python train.py --n_layer=10 --norm="layernorm" --norm_eps=1e-05 --attn_scale=0.125 --bias="all" --parallel_block=false --init_std_down=0.0 --lr_head=0.00624 --grad_clip=0.5 --warmup_steps=200 --final_lr_fraction=0.1 --steps=7866
Each number is 200 + 20 x the weight over its row's rms, rounded and kept within 0 to 999. Layers, rows and columns count from 0. The size before them is the row's rms in percent of the matrix's.

# layer 6 MLP down (transposed), 1536x384, rms 0.133, rows 993-1026, columns 192-239
103,192,175,209,193,167,196,204,215,206,233,176,219,242,236,193,215,182,191,209,203,209,183,210,208,239,210,211,197,187,193,177,213,187,209,198,168,173,211,216,194,224,173,203,197,214,205,177,203
100,238,179,176,175,191,222,197,162,202,219,211,151,204,191,192,187,172,189,212,196,193,188,214,217,179,211,231,183,183,214,187,191,208,216,212,197,202,216,160,194,188,166,162,221,185,196,204,213
098,204,170,212,211,223,184,183,173,212,183,222,184,209,183,189,177,209,214,236,208,195,175,175,184,200,253,215,168,203,215,172,192,214,203,250,185,202,180,211,202,252,204,220,209,168,209,191,196
091,175,211,205,247,175,173,176,192,179,248,193,206,227,195,203,202,236,228,181,196,249,206,177,193,192,202,175,204,190,221,209,191,219,184,163,228,234,235,198,184,212,211,195,172,211,195,189,180
100,206,228,220,211,236,233,197,189,192,215,183,199,204,203,176,220,201,206,178,239,221,245,212,208,170,209,214,206,196,191,193,214,201,234,191,203,217,224,160,199,194,211,218,197,185,206,205,201
098,179,199,179,169,217,219,212,168,211,204,219,182,198,183,184,196,195,230,200,220,203,176,179,210,186,194,191,202,194,169,184,199,197,213,196,179,213,215,240,209,205,202,187,184,188,166,202,227
109,231,185,195,203,236,189,215,232,188,179,194,210,231,202,231,177,213,214,180,229,204,214,192,196,183,205,204,191,209,210,200,185,201,202,188,204,188,201,239,182,227,211,192,144,182,197,183,243
099,160,150,195,226,215,222,183,211,191,225,235,212,204,207,155,217,208,200,134,191,170,185,247,192,184,193,234,190,178,213,203,176,212,191,209,211,208,238,190,181,207,210,216,174,200,220,210,180
095,191,191,206,191,237,220,242,200,197,241,203,210,177,188,222,213,212,196,184,199,195,235,211,199,167,192,187,208,191,184,171,192,185,213,179,197,188,201,196,168,219,174,218,198,143,157,196,190
096,177,204,206,193,214,196,224,213,193,209,185,175,169,206,181,207,194,200,207,221,189,192,168,199,176,192,207,189,202,196,235,224,173,162,160,222,228,221,180,216,218,159,215,243,139,191,205,216
097,198,249,206,178,217,210,203,203,197,205,178,208,197,250,211,224,180,211,205,207,200,199,183,203,192,204,201,196,212,230,212,190,198,217,234,184,219,171,224,188,211,189,216,192,164,200,223,203
097,212,173,193,206,199,184,217,216,192,199,203,191,211,190,248,196,204,190,214,194,218,179,210,218,191,170,203,196,210,186,200,236,205,203,198,212,197,236,226,212,180,189,192,220,178,172,201,185
097,162,181,237,185,210,173,215,227,202,152,212,232,199,198,204,176,187,204,205,236,186,193,179,184,183,192,248,211,219,171,189,213,194,226,203,193,204,178,202,194,227,200,210,194,191,204,195,168
091,230,194,198,158,208,195,214,194,183,229,220,180,231,192,164,201,209,168,219,209,215,224,228,183,239,213,233,190,187,220,213,192,223,172,189,176,246,200,174,220,174,204,131,187,233,189,195,181
090,174,201,241,184,204,231,221,201,162,182,172,222,214,163,230,190,224,175,218,183,214,206,252,212,197,222,184,200,198,234,201,179,217,175,208,180,204,221,216,186,163,206,212,225,227,225,180,191
099,198,176,212,193,195,240,185,218,228,179,183,219,186,223,207,228,207,206,165,227,187,196,207,196,226,209,207,184,173,198,222,183,206,179,210,212,210,157,202,211,189,209,203,226,191,197,223,167
092,208,208,184,215,219,217,220,201,215,215,174,217,174,211,196,177,193,221,210,164,220,220,196,192,192,199,243,227,189,207,206,179,204,180,220,182,205,167,200,189,221,218,192,158,191,215,207,193
086,169,213,188,198,202,181,188,223,195,180,180,188,246,211,199,223,229,228,184,167,184,176,228,210,213,224,210,226,190,189,232,197,223,228,192,217,192,203,179,209,200,216,207,222,173,184,198,177
101,181,207,198,201,196,217,208,219,199,202,172,229,208,203,206,172,249,209,205,185,203,186,229,201,203,198,248,184,209,230,212,236,156,219,187,181,207,209,203,194,229,159,171,183,202,156,176,219
096,218,189,191,199,241,209,200,185,192,210,185,178,201,156,215,189,187,186,184,197,194,188,201,220,186,207,193,193,168,189,191,167,180,213,172,217,199,215,214,164,190,179,208,189,179,203,202,202
108,230,212,174,219,209,212,169,193,198,217,187,183,223,216,180,185,215,211,222,181,201,191,184,230,201,155,214,206,237,201,156,203,172,197,169,194,208,183,187,228,185,196,205,223,170,187,184,233
103,168,197,244,199,207,190,185,183,211,203,205,181,188,209,195,189,218,215,208,219,210,190,217,187,175,244,187,211,218,194,176,209,196,193,238,229,210,140,227,180,185,169,214,193,200,214,218,191
114,220,221,206,183,225,207,224,219,158,189,168,218,211,214,209,164,194,199,180,187,212,213,210,244,190,236,199,209,187,211,186,246,210,255,225,196,189,189,198,211,180,181,183,217,188,179,199,222
099,202,187,190,183,175,176,192,214,217,221,221,205,199,216,203,211,191,208,160,172,193,212,200,179,177,193,209,185,232,197,188,207,199,213,204,169,175,192,188,206,208,169,221,233,193,212,206,193
093,210,209,183,222,213,232,204,217,175,207,189,202,214,187,203,203,174,190,199,204,221,185,194,224,208,185,189,193,229,157,193,233,195,229,211,183,211,205,172,188,198,191,232,180,213,182,206,219
112,210,195,202,200,203,204,212,190,169,186,201,221,220,157,195,156,237,180,198,164,181,193,185,190,204,215,210,188,211,213,202,228,209,200,213,198,208,177,205,223,198,186,197,219,199,200,183,209
099,177,192,191,192,208,189,222,167,160,237,204,189,200,182,182,220,210,208,244,196,229,196,211,185,167,205,215,196,182,210,209,217,223,173,210,172,221,182,225,243,167,193,213,198,197,198,218,187
090,233,195,200,174,194,208,217,201,159,191,199,205,182,202,206,204,186,227,255,187,248,186,209,202,185,206,145,223,214,223,222,200,170,186,217,214,208,204,179,196,186,208,201,213,217,194,198,188
105,203,221,196,184,175,210,176,187,205,190,173,194,216,197,191,177,220,212,203,204,212,195,185,197,213,181,171,212,216,211,200,195,258,258,234,196,220,200,204,217,188,188,209,207,175,206,184,217
104,219,209,200,210,177,216,212,208,201,203,210,200,158,205,235,234,195,196,211,179,207,219,229,169,203,204,235,190,212,172,211,163,185,175,193,163,188,218,212,212,188,179,242,200,202,246,264,248
091,185,172,215,191,196,188,225,185,202,208,191,207,192,191,235,211,230,171,199,197,221,200,208,212,163,159,185,218,203,240,219,190,216,227,170,199,218,204,225,221,216,180,176,225,191,173,203,187
081,202,222,189,198,212,234,234,223,228,216,216,214,188,210,227,195,228,201,207,184,205,206,208,184,188,173,220,193,205,181,230,167,205,170,206,223,183,190,192,191,167,183,206,195,201,216,192,169
123,180,159,162,197,168,187,168,206,175,221,207,226,220,239,174,228,196,229,194,216,192,222,221,218,185,225,205,210,218,189,198,212,197,213,158,170,204,185,220,193,200,193,175,178,193,176,214,200
105,191,168,199,228,216,241,176,194,196,187,176,163,226,219,202,194,193,226,181,186,212,214,219,207,265,208,209,218,182,198,196,193,225,218,249,178,213,199,216,189,211,188,172,172,178,208,204,197
# layer 6 MLP up, 1536x384, rms 0.129, rows 994-1027, columns 192-239
098,200,239,204,178,217,191,222,239,199,168,191,226,183,211,197,236,228,188,237,189,197,186,186,151,186,204,204,197,211,256,184,212,191,193,183,211,194,193,231,179,212,206,230,220,202,184,200,206
098,179,223,231,220,219,188,203,220,173,217,229,213,186,189,186,198,217,192,226,218,188,194,191,232,200,194,170,171,216,213,197,215,188,212,209,211,198,172,189,187,232,200,182,205,182,181,223,210
091,216,236,221,191,163,175,192,174,193,214,183,201,212,182,199,192,198,166,215,212,197,187,218,168,195,199,198,193,174,184,218,226,201,224,193,194,197,198,195,224,195,206,227,216,209,204,197,202
093,229,212,210,215,201,227,222,199,176,219,230,190,224,230,203,208,172,200,192,182,231,197,232,188,191,210,181,189,209,193,162,180,196,194,199,206,159,189,190,200,233,187,197,199,165,238,208,166
093,190,199,160,220,203,213,218,238,185,186,183,188,194,199,229,188,219,186,177,223,182,212,174,200,179,204,220,194,232,176,156,227,202,164,174,198,186,184,233,173,201,178,232,204,217,184,197,178
098,160,209,199,201,222,211,226,212,200,197,226,189,205,181,205,190,225,188,240,171,202,194,217,166,187,198,189,178,182,217,200,174,228,183,193,173,194,217,173,202,186,219,240,205,222,226,229,186
098,176,191,199,159,189,183,165,197,179,231,200,219,227,194,196,230,203,241,199,169,191,184,190,227,222,228,205,202,209,240,212,222,203,208,201,169,239,230,199,201,192,186,210,180,181,164,175,173
093,201,207,209,236,196,194,218,165,186,204,213,205,172,176,205,186,213,199,206,188,191,174,187,211,173,229,192,189,183,208,241,193,169,209,195,179,203,183,205,222,192,179,207,186,204,222,205,180
101,208,186,222,198,209,188,206,215,171,186,187,192,213,243,190,224,204,206,223,190,204,205,197,215,165,149,185,174,188,224,187,187,175,221,216,211,257,178,218,207,207,224,204,215,219,224,182,153
099,220,227,209,203,201,152,212,215,200,206,187,190,208,175,222,195,223,203,208,198,209,177,207,177,203,207,181,183,199,201,192,188,209,203,203,213,205,174,199,177,216,215,196,217,206,198,218,194
096,213,195,204,196,200,205,213,158,199,194,203,197,194,218,162,200,195,177,188,164,199,177,183,200,192,236,197,162,228,190,217,174,202,215,218,206,168,216,235,180,223,191,215,162,197,234,210,184
103,196,194,193,223,179,201,200,159,152,181,161,219,254,173,236,171,210,179,207,217,253,209,220,201,193,200,196,221,205,194,188,231,221,248,216,198,237,230,196,212,193,203,191,223,210,215,204,169
095,221,187,198,193,232,192,187,184,238,181,204,213,213,209,188,215,171,219,177,215,223,220,210,226,205,210,204,215,188,184,232,178,206,219,198,213,217,216,158,195,211,208,134,216,218,204,216,226
098,231,217,167,206,218,220,164,169,199,196,170,189,217,176,193,208,182,164,213,194,188,175,152,205,202,163,229,168,216,224,225,200,191,189,194,179,222,192,187,166,223,201,212,222,207,182,219,194
091,166,224,197,225,183,220,211,233,233,188,210,235,199,202,213,167,205,192,204,225,230,188,192,178,196,152,171,198,197,191,250,183,199,193,179,256,202,220,210,172,187,211,221,199,211,231,199,194
096,174,203,206,189,199,257,217,212,168,192,195,199,192,204,197,244,171,196,177,215,178,179,193,185,221,181,145,179,210,178,187,199,212,210,180,157,179,217,206,179,191,217,186,185,233,203,182,214
092,175,236,205,199,221,219,194,183,188,208,212,213,231,185,194,171,203,181,180,185,219,205,222,204,203,193,189,207,195,182,224,200,198,183,185,213,221,172,172,201,187,200,213,209,206,183,210,214
103,175,212,209,203,212,201,216,195,179,168,202,232,213,239,194,202,180,213,173,171,191,188,197,189,231,248,206,206,201,235,259,164,162,184,215,216,209,192,195,179,166,191,179,257,222,190,209,191
098,228,196,223,210,223,187,185,212,203,204,233,196,218,199,209,201,199,150,194,220,184,207,185,193,235,182,215,184,198,197,164,202,197,215,164,215,218,241,191,178,190,197,196,205,204,203,210,234
098,179,215,244,201,213,206,199,207,239,208,202,174,203,207,173,218,218,210,213,200,216,191,209,223,189,183,183,214,169,196,203,210,191,208,219,208,211,204,196,173,210,216,212,199,209,173,220,225
103,184,230,228,190,185,211,225,202,206,209,193,191,163,188,186,187,204,199,168,205,141,211,212,178,203,185,162,177,197,185,224,178,210,190,219,214,243,204,235,200,171,228,209,194,191,187,243,221
114,213,218,207,220,172,220,193,179,196,201,195,231,167,196,228,213,209,201,171,178,227,194,211,194,193,199,211,196,225,199,189,247,191,202,222,202,187,199,191,192,204,181,176,200,196,213,210,197
108,171,206,225,222,206,170,201,195,220,248,189,230,176,216,230,202,189,191,190,189,212,195,194,178,220,185,169,165,224,185,221,190,204,202,210,193,254,208,219,239,179,203,237,206,239,202,218,205
090,197,205,229,198,197,190,182,182,192,209,181,185,212,185,183,164,223,197,211,220,196,198,204,210,211,203,213,198,184,172,205,215,182,242,221,213,191,217,211,182,195,205,234,147,197,222,235,187
107,180,176,222,195,179,189,193,187,222,189,205,220,148,154,173,193,178,149,186,197,195,180,210,166,203,211,172,193,169,180,195,209,198,178,189,221,196,176,214,203,206,193,202,187,195,220,193,218
104,186,190,201,172,186,193,214,187,219,222,166,242,191,208,182,216,191,193,203,190,224,171,168,178,162,175,199,232,189,199,196,217,210,202,189,195,167,225,189,197,180,174,206,237,184,193,165,168
098,197,250,197,208,164,187,195,172,197,195,198,168,192,225,193,206,241,200,182,185,181,184,176,236,195,172,209,188,191,212,200,164,203,177,205,177,182,173,195,189,198,217,202,230,192,216,166,184
102,190,223,216,157,171,214,194,205,165,191,229,187,227,204,192,189,218,219,177,216,180,207,218,183,204,135,209,199,205,220,196,182,176,187,227,212,228,197,175,240,166,178,180,199,199,189,188,179
100,194,207,187,199,187,242,226,204,215,205,210,199,210,199,193,160,235,189,174,167,209,182,220,224,182,218,155,203,150,173,217,206,189,223,193,208,213,220,206,176,182,227,209,213,220,197,215,239
099,209,230,227,226,182,236,213,200,195,164,194,199,178,195,178,227,167,204,194,220,198,199,213,200,207,216,193,192,193,160,193,205,183,224,192,203,199,227,202,181,185,185,232,210,198,172,178,196
089,219,243,221,203,172,190,193,202,188,185,202,193,191,239,187,209,187,209,212,202,209,207,201,220,199,244,174,185,202,202,224,230,216,171,169,183,192,227,182,233,221,213,185,146,223,229,207,234
108,187,219,213,214,209,182,212,258,207,205,219,204,207,201,175,191,191,173,203,212,185,187,197,225,192,190,187,202,226,209,217,215,196,227,219,197,207,198,218,164,212,200,199,195,213,212,235,240
107,201,219,212,189,173,180,154,247,238,240,188,200,206,194,206,210,228,203,210,185,232,187,182,151,184,173,167,180,215,202,203,198,192,190,177,227,215,196,190,176,194,174,208,225,208,189,216,203
089,226,197,257,169,190,194,223,181,191,195,184,209,212,169,179,189,209,199,195,214,211,160,191,206,202,216,175,191,193,218,218,229,199,199,201,189,206,188,195,148,208,204,196,187,192,241,196,217